config.toml
n_head = 6
extras = ["capped logits"]
init_std_o = 0.00672
warmup_steps = 200
Each number is 500 + 40 x the weight over its row's rms, rounded and kept within 0 to 999. Layers, rows and columns count from 0. Numbers have three digits each. The size before them is the row's rms in percent of the matrix's.

# layer 5 MLP down (transposed), 1280x384, rms 0.0415, rows 871-895, columns 0-191
096:472488482561470500420455489497566469478506503530517489565544516488502500472451489502467512476533546471515528440565527457517472466451527450504433634411549519527540563510505510498494517500515404488437488501459476484522447550473542370527489556488526476457496510507475510438445460564516472519574536535493513488526495485466519516486518485471517513515579445544583484475550538452551553453496528457459511527567477437521532570512436519504502525531459576525497497470472530447530447564526494500540445507469494534477498464538467465565490498493526530489508474497504477486504532530525510530
104:520506510496520468507468528495475528467497405521562493559495520536481578429540565592494534463474572426450505531516557435570397420427550466522499463455498492498498533516452476515465495389471477610498451537529493573507458514538498487454548515476534498467522449601529514446505457485501522498489460549505472461527493471413495476547521475536502510533538430485463457537515502520500562453453501509568538548472535465474470518398426556553519485495482476490514415477540476557528465480491445550550510497519499497515493473538467536536516582535479515475559556525484554618493480554532475491
096:523495476483458531492467563516473495464487463471506463462405501463451577513508489498567521560511496477459486440467487486540477507425478530447500498510483478600467496558516511492501533468479515491506497508554485460504458562534487546543519541454436479477474485549510507526517518536579527421523536465525563583496468492534474449495503522525477482497481495506502526424491472543504464418545510484481463513447479455441456537524532484456425451477490531451450533485420551438539493501531537466506537576512434523635534577525490505436507420488487519503489509440534459476496492497481568430
099:508525498475483516527502439476490551493521404470441526492507419654474483523495544504542498494608522442512554434507439532465506522535454551417468514448463462557538500480495513485431392512480523529485532491501464512516521506481527506543527499525490429519530536453545463447471465515476495560440553502579485504499489553511541451455496537463521549495507488547413567480478498554523537512536492536555453473491507530459490482519517446530533549455490484518572465464544538573459458518482540553460429481474506516499485460506532526493507513446444430488443502555508492496468523498472450538
097:471463499437483494509438418506492442443577472506432617525467471599454488511446553496490542490509527463522490517505554492516448542476448543463440485574522553511458497518482505450493497458475514499501518480509425511524540571489569487575457502544514532446448500549512474399470495505512486584507479543543465567500503544476476493397465533518442547459542493555497506535521477480552475516525498437493491436483465519547446499594388464462544429514532546504538419423549533506526434507520471495490482472483514484459476516584434535482540488505507495576497526515490493415464528486501510540
103:496521599435527457477491420429588472479490444446515330486470462491550525522412490537507494438513419470477513489451528539503451515470556489481500483498462482488505444420520480472517467490509479470481545532504567458465505422522511473491539556487524521469444488445463496496526537533489510517511473498481588473457438448488482548508476514518501414472449456515467495571502479485503531485557366520530512444480535440454507470420504499509546471539438552449596505581543458538541492534554464500546530483421507482497523529487481467534567478429550493466444525518479495562548505468516443544
101:493518530462448503458518487423516498486556545505500411532464523483388546599550496506450540507495540480513469438490533493520505493520480559517436423491470566480471497456519515531466469557516560555501445514485499542505511497464604436512505492461463519468527458488560533447525520532500504520446481515534526499454484535530552475469569476479469536424558466482550484572557445469556533517520389483545486461450550553498480500447433469543477521432476459471489472559546593526578481470479508457507537469512509463510498569466451584527516511543446479450439509594583571536474466548456475443
102:496533518456451497532534537479466508542540444425518413490521543599503545492477483549473465540479482459518493492486564540556461482466450482393494479558469530458443512414414524489573484522548505468504569501519463471499530525519502465478566507522504451438511524523433522445423529485489523523489499488475476458543563469467486535479511520485493502481465474465520533592466543468465590425499510479526452497541521501481451521587488466470497472552513492594570455510496496496444515548555490552452525476532522427500483441488516546475471483513477448476466488506575461462458437475546429499
109:521464564527490485434477479504535578482533520544428445571486483357458488587512493469482508501446465490468461517497454506510555575503448489443592546487530484545476492505462455453499581498515512484467497486524449497443460479462509530515537512511475541476506497475472521519480438500473442460512538476523495518466569515547490446527476510510517511444522522501482492436489508497554587570501445498510464488493557535535493517481540464489533485495480439535466502459463557493478510520448502519563522559513471452536449500565539442580460507560471466491467470544517382547541474504454510493
098:492525522489541533536497491545447469458532544420519544596516477577408632472468532549511432516528538464559585517509479555462499504458512486497419542523521538454463545490427509509596482451548429480454539515508527469547558460540463536557500514501556518549483525510552449561549525530522492553504468506453443533457484477528537488507442507551519451551523517462492466551487543469416517522490577580512511521504464508525466524564568511519511491530566499464482512474536537519508463451551553535477469446460557515531464447464450565500484481430480558497483525480485501464527454516473457515
102:578535509449493503472578467487436465609471510460514529392514544446440501480614452458546480467496512431487491474484530492484465496495548499538594474570475471468546458550489525580446503562497467571551517549534468464489521485430503537507556485456479559427509479450499565530430435448501520505530474457534506468495500487491499478444502565450543526518477530487473485531508466457528519486514497424450459524434503529524462462451500443493448502491502479511522473451568447429516504455474468516467407460507539505460561484568589556441456454472453493498553484453513444494480535526481478538
096:485510487470437543471479516472486523426448540510450536521499531561560434461442550536491526467522503521470490517516563457497513495499455520514439570510496516543547455581510493470594506488480466434510563509449490414440491493482561470484494481516462544484589503508542491577497471533448409450498586476441538547545500521461527482485465450491502531474535421484495494400534495490552532526453541493599487473538588456477466518497532512567554495470541498538441516531490463494475496550493528488428514517459519500491497516562574444491396554510442446508492422583427450465482512521483522538
101:524465494436454513515475474488539559488470502499473429480549592465472503556556522485529542496476514422492493570484541548494482536537473433533529542429447468521464508495529493498456468510539498543543458517444581521497540491452504502457473503471495598613516472561535521463541494524589534427564435479489464491489482489534435447445404455457473476441427530513509581554512498461484561491547488497459521524464519465498518495505522521562409487518454466519447494563492405519437474499499509574500414532470517524544431514505479471461475525486410428456462526526537528517427509570478532427
099:529485548436526526566514506504578526563435487518508591495502505687521510525448535581524476513546538477485520510472531522498482431576484532609443544500460561548513557528524488479475474503516495473511501468546539558501507498487466519516454515511539526506432497498567526505488496512472528508485423547505487484515397601558501461432444547470525466452415558520524512501525519561505480425532530550429525451569454512524488549464541556529477475495472478465479549566418483489564472493457456482550552446507477493519549539537480531519462522490584500518462517499447557499515458562506497514
102:500520484498454466515530465480504470556465502548474535526476487514452471549504506391447493486463454531507427480498524512499563530488464524528453493450479543510451523475442527492491468544573489503535504492491424560574424561507512523501553522474448453463559565469451488567535516568528490517511473488455505515506419525483521478519474581444572473551459499564491432540524535471548506504550466488476480481504476512544477458516491519535507467438480521491471397517450641516516525499519462444476530451436494514495492502544505510486483502505432473448579577508445466536481526480538516435
106:549491461554458484520534485512503497493521518460467493567561511570449541471457505493542530464473481511506542498490518485510530526448511510532524450463466537491498426477485543461521479508480560556521502443489505466440476542522524515565446515434466424532538488565545515478493521541496473542496472523524511528507518510580509486504541540529487480441482519402433480529483498491492507489444491413464525511495557554427553466490474487496500481496475421467479532438440526570473575471435542508493477520500497454476526527419471550469422491520399504401446479508518473495488481499494514423
097:509478472556508514502501537545521495466494475513528552534502511488524470506484502556611413483527501444595539474499502455438423493521464553491446450609511522491517532549597475493533524500528491464548500471519459519418500529395467412484531486517540418450470583458577473456547404473439484459479438503566507512481462472498491501489450558478561480392530542503525497520468547500475447465495469558535511438493460523495500516468517476463557547526521587549527509460479507385464482489505523599472510460542591512489468442464483528530503465569477516422586545541496550509512502462527581537
098:473489516524587494448489472541509471529439461508437449558543513576494502495445510462467509448503420527516459555513446462475497518585471489450472470506580498534457510597459444476474504407527490517523464471482442473542525405505460576481533504513503480469507558473565548533471511504476561517441577496514485554499460541497498502547513539547483497474538543450442468488487560461476497474593596478489504529580559511475553531456484462439435515466502495553503486499502575516516480520467523441413547547508485525552467470447546473507507531526489564488477462476512469462424518475460471510
101:532495522509480491476437468478477544572475394463359355486541457530455573468500480481450513544513578493514526526519534517564506569501463559487511507466563492499492476444507521565498482485398537522534528452498518412529532552544520454519470511486485497514464469497430487548509415527491476513549532460534460493540450463486467521484513529438456504423562474518417534445534493568522474503511483553595542509472477445563497520537461527495487466457530523487545551470544503446496527528489589532496525573547484581495546525422461557574560460503470447533532560408481522499450540493539548533
097:474556517460525530466521494581451472533472493505440475422498503540463475503513446512488506565563560531429559515482456517517474509515547481484482512501489519541515471490510420463509550499481512497494488524506535529581509449526507480505460564463434528488516497484517487500502495520503466533479541531433485457430434540547499509492518535498577536512523599457463514516579575462485481478499512451477484436498465484443506453441540511511520534481460569504436489525455544406518505472529543494565489473532522521492525479578491456523522530433480458516510428528522511561500493461454521478
095:487581473462509473542576518499481513567514545471505447463500521521577587502529579504563512554493500532561520496489455525529451517550560478512502587480479463463495481493476497534553520495500493537543429488486473496523541428508486523408519523479489447481507490481515528499542551511504496504550513481498500477488563536523571549500494456522456487514456480457517523537442501475504460488482473551456487511520519521488486504501414505489550534537510492489529524531486484517533566478537495501476489514525435455545480574535517477409517486574477467480449410525477504380504517505478495483
099:522499542439483524499517533480513513444426573464508555428484505515541585479510497442524475472564581535505459449532470606425481437531520541542492530509497577460430534595518468496417476512494540508453462492491569533510501484533492538439443509490507420500514491544532566473485531444460521479497489473525468456490568539494512440466536528461503481517530492503524505502504459545545539482463553477453472475526522572528492494520452592429484508530500514532457521538529408503479430532472460443492450468551518500489540520508513489509525553461571500523474437453507526587513593561493515521
094:446488525560489442500479424548517546533477488442475533467555448360457486494475572495421458528482482474471514559423496543508428448551473536512484522456482469453473543524526497556473364529492468484510428529588418538505530475533484506539438523466507521466462522469483459559440520587435450474521538426457545569484497512468556520486481531541465476503531535450477498503499516570483526568465522547562518467463493559484510532567504531558535495517546394508432490495508541513462496497499503525502532451527463515516510504472527462488430571514593540567571416450482497524525552554526564514
099:579535483539596474546501485528491506590504511527564443508485433488453533483473486522520512504552512489515526438489497504526489551579523462541475562530524435474424439498538498486474514513556601443483487507542512522515524455480460520531444509540496517524567454510495471526522474524561536441572541538520470569478491571469456501549570490495515538493484554482470539503500463465490499495463556537438519549454474534481466464491547510422476530565458590500434540516497475547509521530465539483496525542543453498501504486437487493524541540488461542505524449504556554512541493514481542478
099:457500496492419485557556515475466520441502442458499502473597396538556482498523479503502512475494521540550472433472515462506464544488538545559446479428504565555565466476536504554409516489454484461520486567454468529477494429528529550480476531454516494469594493431485478503494520521447453552417514526464475559442516532442528508572476483410525545474526492554515505578542432443500516463534524462467501501464496509508553507594520506503559486480463493533517547580530493491421526574414446526528517475488513489508460485541462506482512533454529553434461485516528500586525513503515504457
# layer 5 MLP gate, 1280x384, rms 0.0787, rows 872-895, columns 0-191
100:546449422523577425448535620563505572473446463531601460506490526499469591532526554541518538528573505472488452458533565475543451526458561563475447475498455455521423470488476454558556518462514515538522474462491482536472487534541517605464463507444470488567529457475545516539474484547524497514500517512482519469546494575541457535599492480474498570530573510485467521528494467488461516478468583476477481446421529511416447493458526532487542466531490493492515518461503511561527451518457474563525505466571548493488548510524609475530464459520546503451559508535514479459438535503501412485
102:481526539491428473530460474479457465523510469532521580506492473517464418439466412471431494471497569542401488545458556479543477568538484477470498505470509475475565413551542521473534526483537489524489528526506526480533498578538571565563482505510520511430416472512519474488519490561509470473508471441481525454501535486420500564490430516474466496494467507446523465548423541555633483441461545507514495498465433447471473489475504531496604515524552594438457469547436480541519529508522481418519511513507500470561489492498415448499513463503497544506506526451445509498450494505525487490
098:532548500520530502481530465475502498562439536476474600480466433552528466526397491520544508546526529522519519449581470495529419549499543497465445482465503457448522536403504446510487474465538461477504518489575509489539482487464491548487508457528421563476494449471538511481446470545513531551421509526436453498462511458509571558491485574429517504465455519541515491491532434515517554564509512449448546448492481611548532453405505568446507489539448479479505451484509499458541421481499496490437515464518452476521514436486468501568442529460533520454434573515562513491468518537462476462
100:544549522501483495484554401492425514468511507512442479509506511501535453507450479471529534505504461534503508473537510524444486544460485535541451529514528457470499562534505464501572493496495541528464517476480504512517523478464434515530568477542468521441553428594539455484470511434430547571560507494505557514555586442487487542464476532508457537526537490472477532482547533512490581585542491547491497524518465469520490454478555498549509506566523503467556532503473419510497527538494518509469523617451543463443567485524500498522491430565398467447575494495574523482460492493587464539
101:550551478532531511560474555516523529484518488468440480511447472398521489516548475426488526531510483565491442490567490506481519464488505515486516464543516510516539542534573454545516514500518532517487510506499534516502408506472457498463488513475566477461573553524525551546453416427459547552485487492498531487511531468518571462486487503480476521545533525473464422484509565477470543511479596495541492526557514513571427578445568474428489543579496424524488530503491492472516527521385471487536499507478440527416570483459483549445386543470539470490576543391465534498483483541435537485
100:465515462512432519482590434559554471477418476472592442563498554533512519558503432519547490465534460490510499422521568503522534473524466468508505479501476517511524524563583479486459531503559495532388520542511534463517512521544475523554506489460532518471534550490364478467482517524597497500515505514528453512531475466496502536544463524483540536517482577528463535424500486474461501536577524485582549564509429431511482599449489521460462498522483506454549473473525497416479556500419523587459446483490568548543564474548525534456523435461581511475519593467504466448537490495514470497
096:521505454496499466485457470460489494482503436482465502571489522540473503543458527540448481483443502516486532469540529530476509461471490543455451507517464447524485427437435502493528454541499550546427609494516449515538572507500524444512492465544522519568517538534511533474454454452462512534584550449490442529514522491483592460426499554483501518490517408513403511534577541448465472461530468523518497494576506487560479546589516541478476481626519519542500440471502451456494550536585461469501537530535577473472477414468491575501507474495510477481518441453522425481412514482436464465
113:430563455551578486470500540475458515482488524565530542464453452443507552502538490550602477491504513477512508506582499521526406528473503569518505542459433500529508539512476527548491501471466479491533505477462566486520456444515479559548549451487528509569508512490572591519443531513550483537462439550480474498465550503510460488517548484430536516547508506527527553455559507480509508438478510508549517468536492475513559473387557569506483460476506575577533570466510546513472474466485534524435439397460513517554576514565518516528500493522511510472522497522505506477466439460478487492
101:509448473475506543500496601525457457545467521488544525468461493466475477437515545464480401508495486501451550487376510462627535544506491506442506502467442504523543525536524487538509482552538521442498442502514497517480464488576489484586543505451518483518512489542486519457517501588514507464554459469517482473515498508498550517522485517493401517455595487512449461484467440537490457547538542487500510534578494474485451441493545499522509490447514523461448518458495537458413487475482460516458558487466478429499467536558512511460556470493581555537499484480530490529527484502483506549
101:490538490453547534513492548518505534490495517466512420492479473513512463492456453442449519602538562459493478503474426556480464534524499517498504477469460552550523566470468444521598535486495505424440447440501560462455507515524467489529514425570520496542467514565497444526615573485443491497532457532476500524492522510518490519497520453462444451479482447499575532509471481535517480506464500510480504512504470539478522427571515604476483465491572496471518439572514508486497464391498501467479566524526475531561517422533379491490517454489459534483464516554484494511511517489496561458
100:492473518434469545478546474524510520551457586484558497549453501550470499487446550526519511528511521520506459540458513545465499495399538542539488428504549558484524486480562447490577501492460426419488526529492553497493456515453509502528546465504495463580546535523576482582419500454475537549458515510533522514464482454517461545411477513469485482516461489474488447448495475498494456516507481494529576460559555493493524441519498451491491496490485501494465557414543472507574522480513431527573502529488481496536499497398600514494451540503497446530526499569397544526502443511477397499
100:563492538560505487494521507503535441465552482439461390521557447566515429454442470573516527440491482523515523452456484464435525542456477582537456564578493483542515467474516483497518508507518531451513451535436501476494542493462540518538447480498523461507497470383478444501568513505505484462575525462570443475457484536553499460527550477515484551586502476436445491429450510469545493491460574535495497512519431550459454485492551469447517535558531490510566508505515507534470536492425491480550517452526491504434503512538488528543560471526496565468512501522578532541541516446461467626
097:445503465460497540548438512470460506595528550522469443473510506498481523498513476485499513420599465395513541505490425530515503529514498493516558475467496527520488550524504524408527423469487525576502455536503527436488490479545477500471544444427491508491571475467545547514533530535485448513474485490515404535468497533489551522531417455556531467560577502581467525521530544521503454491531555474496457520444429504514508470492553520537474515514452554484528592507501470523444435540457440506538399461523478510494521511518483567437501536538509513507511439516472481519565454460479441378
103:476511457451410498485549431455481532516515522560492485509526502551492519603536486451513493491438464554458515419464494487429509519483501462511486486515489544496500515478501527530545474464509480522446533503504477544558542448512508500441541545557610496483493466512565489559530516521467496494484516416488541488504431500584524504513526505484524536484441480512561465491458495583493526502509464506511391509522441453518578434501531477535457483512430585504469489538546492529529469504511510453486529533442502499588623550513481517481439541512440527473523523567497534469547480502575478551
102:490523502532429517465502566512545481457556474494488447495515449498471583496492510476460488482502552519466482525422489359517518540518556478510490506463474474457528475562551574433506516494554517515496458524494484525465558496513452533524560471496506539472532498541568490492517532468481395541483489525479514507533509488469491500472526536514462454531482458516527456576463552418476552538514498526414490505497499463488476492520463505576484459508540525523450623440511554504491493539468517563500519545454542526490544468539479447491447471510493437440446632383470539445529483448438463512
091:461422495452531456566497471466447483560536491453461512473451454513484424513530509465570527551508467470523499448535425450520536504488466419458550476553511504535449557480436432462489522548457541532538472504540509556520573446486504515449499524560469603560494519473437468468556572403536547577490566508481460579509517493512513462484582528480538522489507505467522564477503463532503508461469472536478450460456494479510457507498486561598481516505485497465518577566520516530539466483541588479495517468555548471496540608424527438505506528475454527505525496503528444540536491484508502499
094:484521491563448484501497523547499488548532520527482472526510521542521520519539532506507468551535459542561494516465524518479521490541467502483429453513541474462514462483502515510438535473499489540537515560495565529475511469474478487462535526436504449493488531511479477483507511536580476567499547537568510488552516433427453504497402505471550396549473570464470464527566456496476490440523509462428496506519508472533486424492473457482432470478514455493486566497503520513449495529516464468483419530393499511468477525448502487504540472460530542538480483507496476502433498520589466447
105:549539441560501532526435526537577560431511523458518480530447498472540538527435496434541498521534536445486526498491471531498476557486467452476529486596496502493512561472513412466515460505484531542495531488545544545532507520489400533551475450543512493485498567472508520476449510552446491582437542484440482476605473521486526525482451449426534634436453553536461454580477491515512523506491541445506495485467511565480522466527483508526535531457491477479551493529466528452533477513478521459499487514482527533489441526512587486442456453499457476521510496476462584551491537454468549429
097:486466541506468504549485607444561510429488508507470598509497569498523509500489445516498509520509512591566500439579500430508533508484485505496453534555492491575547460489425464463539473476453484420472443451557451538475556548491434461454479520432431460564484513556428494556532562500490440482535470496507516534542387513491472534462467454456528521469530489551469524480448519537498473526460506511503508484508491466429445472511451452451505508514491506500515501473483434542451514540567504521502511532488508470482424482486491529481553498524489502494575421554525479410452490479530556559
096:531583509545543499506462530565488490545503496480498526485493457511593510450524551480562501557459556603589435514435433530512518557482509539460518402483485448518498453505498496480475497505500477512536463494530492474518506529463483502544525527496469542499516483469538477485528554533507527543533541483447451480413452570521537492466554461554518515395510493453512519518535469476564421537510494549426542524426454473499517580503605482463495587539466503452539457504507506475513524461521518466446491561562477465503545492531577458512558519490482477598462434549568480516462554519516470547
105:511507486545463425529561519468537510515503527510521487483501595547538575478507482518496457519496556524492509537503504505467516477503495523490500480498442575479495567463527483451486499481456518452495472491481563468531499531606451533423515549525518462491520519533533542558500551483523432466459457415423459512517529443544539478446590494471450454491489515514523470527517537513481509541539547465490542508567504520520423464543437549451597540496487515538471520523528477441510430495439498378420480504526420481520470526514547468459473509505504554503482500565433519458476457522506610512
091:522465484515481483464563505455500565485543482454503519510507461408496478578491500500509523520477474483535463434476486488472545523530553546459557450463466502528461558539528521528500520451513457503547479494535488518537470555523544476518495517533412602499457490464509510499512469480512482486502428448416479476495473562532489572555493430555471441499501451479430551512441452557459507511499452510560558524457582450479484455517488483547508538475475493464404485605486440479463525507462535534549486524504420438567443517485467532525529552571465553454510533494604488504425458534474492492
099:539496477468547467546460527458474465459568470496418479534501514501539487506496536496551477496528584540507549481449525520517522451506566488506491522531414516496543486499528485387581509459526495495516586515437497485469499477525489545549518499503507414507513503431468474446462537516501429489525489502514517489546493514491530567425496487446520499575433461473493510443460519587427525491481453484576475589505474431519534503452453594551601481467533467508513518533416483556549487563493540442539522487467527538480530505575478473436484513513479460478461488482448473501467453492502478528
103:549489567507520562482499580538519476487480470590431509506534505490535501506477482465520549564566557524477524467472494463476493503506539588485532524462597543508454533527523553523535442583532509466510518440543449574499493503441501545542543513477458582484509525454546539539530486466503547459507450557520521413469505536484522523466491479521446511475555541500486483521546405493556518503450514457512476501526576475520475488440408542474442476474516440529595496561545519572535430550509476492457489475473523544532514444450487460472501474507511473525497495493546498492481516515497498534
# layer 5 MLP up, 1280x384, rms 0.0839, rows 872-895, columns 0-191
096:553460514475408531558612480486554487535513549558528439479563498509455445520506497445442462510504575533459560556469506454499515403524498460366529448490476485457537518535466573487520455511503557427519442473523503498531502490514511496483491493475518440491422548493508469519401475507460573507492442484514422474485452517544543491483519492484486528494516510486463504399494500523520590517496516486483513540475544468488469530542517535503447572538467536536509462548486432419567518490496514508490467459542532467449477459554439523425419490511486466551455537504504468472599470527482443497
097:487503504471451445493512501482518532530523401477537589516574411481530471529507517502482500535459495547510487478561485496470497492499521532517549480515491482525434509444467481570428479522526495515449522502479505580455535427451579455495496525522515476491438550486546458492518468460473538549461530505491458504539482487455573543478498471467491537511511542563440499526520554470536578564450519490548480467537557561525555522569518503541557532495484514482528516525517449491416504496581510521476450451498610469437520436513571515515532532524509480500562433646525509532491508555478497518
103:514523539491500470468517594471482501492517436537516483496508494562536507517522488504515474540589419435541477466607538526498552446459477482480491553462486547517554543439512564534455507477406548583502539464472516543492491470517491591552504489515570417523517510484471436477459526516490509518462493407555587557550481477489520478505492475489512565450479526464497493451494503474557514455484500485469542509573427469537487520524496412533558487461450463539479511495475549578503534517518499541492554419570540515459423473586544517447446480471461500469466477418447452521483515460455511455
096:472524460474479547507529416419464528487493489467477476463468524585459515466472480446471484535589454453494527442566549552508495498532523488497442475513541560515453542508509463532499500478505447455548528466480540533522518423609463484500534461476450499499524527542537529510499455559492487553485524494464499487542455517538470502485461583540500472522498460501493507568538515496424516543484554581478497561549514366456500552491478464502469477572530503499489512476440516377512457494416501522481541528518586487492512423459454535575519505506431437474544494504549461490493574514450561449
108:518453475575421489455461533571511451493501487507493581504544466619504468496487499503511571500447474464518473458524487491562500499502489509581561486475520517584483418549575432492462501511479449459488500536450540452521491521505543540514520435511558570486558571514484558526489508499476430528461480480425468531480499430524541481462476510538492544485499491525524457568463445497468542508476468519545494484493420461437445458514488528526527443462396468470509530531402527498536486553490520439512526536527509452436578430483550501457492488494553462523522515464550489505516482416563485420
100:538477535470527505476500459545450423536463545563525477469486516463494525475494487475537484601529525509473540501512463504442503516428502478519523538521465516428467534514465516475501474500499480484415570548517394452431576438584453468412526502529413472445510488442495448544482491474489501565532527492456468492488501507465525473516469472491470436560451556472444590478505522533439449491448568463591474503569493448438550495483557553543501541529498548496504536498536471472565445539465495482543516520459562528484467456524492478493478456454517508566502477490515518489528480457475477506
097:515537565458542527501493431483490512498481512558509493516540551495490444562546508479463552511540499492526503478528438543421563474482507504502422525510467507547562494560479488568495512505500572467509483533420487547496529556481440552529521512403454576441434512511587509538533509559475521465447535460518503541417561506522519454532501441508528526515493491501484413432532477515500454425533505584539489545553552534489512497488558508556587513502504505502485532474426451508548436464504536534568495442507597449560488464501505534508506484465460510418510514483500504469462523507424529447
121:479433546454453517505518460475489466471498466503509472489501499437471473483511468465476503432433557472454471458409525525504543442517460479508562472545558517468468417488524521474427489495514518459524502546522524528526537433477548481481455526563467506393492509511436449455541453487442511455468488389540474498430496440499530441549440519586426531513531509566512523456441448467448493543486513475516499466455528501451463453597548510459595581499461445450512466476518451477471520506536475556552547515502455456444430536534531525528476529434456582462552494505456458479488498520488459494
100:529555519488461506475478544487535489542446495520451545452459436478527441502534531535499556513469499497499475473499462520561503508524503512517541417493488533589550507562519472519420535482448606486531481481575483433504477492504521462492527491482454527504493542573513461476568508487467536507522500494457516463451474564539485464524518378441494518494425416511538496536512542479490512501393559470493517482533540528436476498516474497455517454470513482523485443546458510519507486556434501491484554535562457429464511506525479437465504479531489467490465489444426464549505494448503528494
104:468554506474498507477512475547492543534481505504466512510531529502483489504506518511486489523575500475473525415503495562499426491485442527434549543556498560543546463454511496523467472449544464454482458501482478470622468524541528426453522484553492502493479437383469474466578448514511439477538474489515437515505474545475584519537626486452505476495492546522541538531533501488518534499494542526503489532548432518451485473455534590514417536473542541461444437531445494527490423447499515401487557504429508508554536491526468448541485477465470484497441456541471534493505477473485452489
099:431550526521479454486431512484538508549497482564482451484406534515564538473473505550519535506452482480538539533520463491503447474542474481437541528552459493470531474456511519524511530531456546557499537442471535472435554483475504518483499497393519507483464525516486477442545477504474543506464458516516462502458451460527490587446577499425522486460506491500537535507515523480451525552531510487478449528469493508554522440471438596534549521503495543541557512540464471486590513482528452443465465494585542485485475528495490505533554511515450471524475600509572468485489477506459515476
094:543574565478597537507560479503489530453496499512472519462548475523531431438451509513456478494503500481491571513462537543458543570479477474502435513435506510548397551436436554449526446498551462519424564561511456488502543452529496459521474544462470474470518473548496473517446509537519498515504536558538507571505528514440485488562544530492471571515550547502517492474532499506499504572513443504521552471457489430414509500490579413466544460542494497533524511501424506433452497567511498469585463441553488512458558470555562550523579392522535486526476489524549487523475547453534450570
101:422590445509551620472493525534479482552467474431446404525512499494518507442491504479455475421471424451510459456493464498498522489489528522566453529481468490506552475508523486491517475490594463461503520478529542486514553445508524403526536455429468480436519536482529475431506462520456501498460589521524583492510576455397514494478510446520512498545502427490457538508532459429546529510559515444555487520524561486504547493527497536576493513536486512503463547535530479542497501505539509472460426553449511467529601521559508505426501495491484532508480524525573480542505503432541544456
102:519485465549561530505460465558524482441492521493456542461457534498461523465516476490510537489474476476408478531471501455438484490520540531502461460474512473547584526510445441496514503456464600581564552551494477510467488443428531512451405446449500463521507518454514486537473543494526479539432556549489501451557498458520573481539442542509526496552510454472499447462482565558550501579524510573552420458496479499517547513447474568525466518569497561512482498482466455501459472506471433543544453489506411496543489455416539592549516528496535539458454503471466502440516482519536490496
100:477519481431540496510432511508486492501496494468519467479547433470550501441497479529471518452509458485582456443445463498515481461531440560491515538596447499408556498534448458589470502471547516503498494458482502495595532568515457508448534529553530577463552469517429560468535521530507496559529403522490499521509404487472524456408493533472653533515493448547475526544550463490527515580481564489500487545515469467478514450539509482498449440449495511508518513586549538484510526482510476467525554525532508490579516438454447550471530459532552499582555488442482492466506450483519488499
098:501522557526543515483477458517489474504467468472510452484439478462459502539477506449451575506431497628449488494531510528501491450580505496516551449461455445521485475496494576532501465488497517497459426526478533488496415500546573524483423537493575505550567459541435550542526555495491514526504542487477462473535502458508431511534536469476416468510555510486462518510525475467501496465438473449586510543585450509543513465553490518510458475485519384505524524536506516565531519482499411427513433490484532534443541496538463539473477506506500548553462442515558520513470504488536478512
095:509532458498473489485397489484490483522520421459473542540505432539502594437552508483540486534487497503584525527508421487521453455533499536584402529552468475511491551473511491536461516555479520480490405492410519547485461481494565497501551490522476582549483542555517540493484437502450502522526484517449480444530519483505535596519496583505423486443515516538516517535539447449513481512448498417546542465435501511535457480558471517529511452540436554504512541500502446499513483518540473507528437454553545477433507514521462524482471451425551428444466488457487503480542559487530498498
102:505524503519506482469524462544492515531571443474500493532602473473603553550465573537508488471515456503525435484552448441568575493468471461521569430490497591554533547465457547500527503403572495436479477500523524445478502494556470533544381468475471442529469481525506505502529422496564471511416452430509490497450537490559552473498511552531512522497489522488479527474467512526528461465510555433535480475566495490491438480523470453515517483469528557573472475477443401419554473469586488581495488528444490385505496433473501431438499421489490465515524469444474482451440502432489496516
097:478506451491503491532526520526510523455546413521510425531431467494552449521408511505441488437487460470515513464562522511517499483493460550457560524507507556505478526486508561463489502496483477506528528527542513456483421582479521449501496535524524430514529465462488475448403522559427503440534450497521516539526517522542416572538511510427406498497468438492598483525507476556474447399453400523479482548516534562490525472458539464472520468485573438524557468521545530518492475497438521485374521535517521470498462491488439462445500547561425593536537559446514499437495507533450524539
096:496453478501548463499563486479498480454412497476560486470498470528494489439545497547537404536453514524464556417484503512500463472478479392471442559511491540460515507452561486523498467498517445477465499467423484532555468543496547525524497457531514524511494516516541539474523505479469469489455469560490505518497488456504513498424464509584418423527553467517467461522532453520493491434523454403422530400471496450502516439456501481492505438499518476552479477485556463523531458478472482540515504421543562443493475549481547516507521524434480501538579561546534456515554537487499523537
102:466546560516535513503488520495497520436473464483471480553559532515492480523520546488536445546521537522505511532505558447515516508529517517474511450524448531551478474484493501563546564519496485507474480421537466489355525488451508531491508489530559584480450499473514539495524542527522488515547505522523509526547459506526493462542549472522538570501530537432485508533560483491452522467545530474530479524431510547413544394474521447526519499552416455436489538436452541574556525533497492558481532541546537481467532486533472482497500564545489518477509447534506575430516473480462467547
093:557517514536512501473503503456495520440459534446495414524475491606521513533518416512505509522533502471475522475555463504466515554433480429488461462525500526542491439500410541499486514454525542519441545497509549514503550524483581508531533436528426513525453515580491491442519540452497599473477431543463502448502459458555423534454512524469524505484468502539452483477519492427516470502545502491438486429522584489508494569504454446546449465479523521422515440528557514461540503504474483462412510489508505432482521473594463515543506467519461472433472504474482508474498489478488427445
099:406549540486514532530524516473489560502477579430495509514471571534489575512535557518502511538512490568506553489472499503546485487466529596493465484555474497439446479480458549502504488482494574553510489487514521473522561544544496585541524429535488512487419466503431507405546443547574438581446503502539484504482554475446555532450424517433577487504464543462549521519477517509451508515505475538421515491543475472456522515456482492502496435524574532490531537508474471528521484530474459541559534465460504518561484489422450489528519529553517444563455531554504521472549505534469417444
103:511487442409529405462510508430507531521491502509468475504543507574492521530518482533563536478525466499585562469407403527562519523457535589481508493496473554533531570544520547493511528525478521501536478455540558499564471500376483497453573518559522507410452537440554469466557500489484483500472497457431513514546539537501520421487547552536470462533516459523474509524537539517506549500468503530525488503502543546523548537413427538475520510485466484558417413528576516558464463525535495539502472479488504480494454472506528458479447430479502493491482466471449458506480505508551552560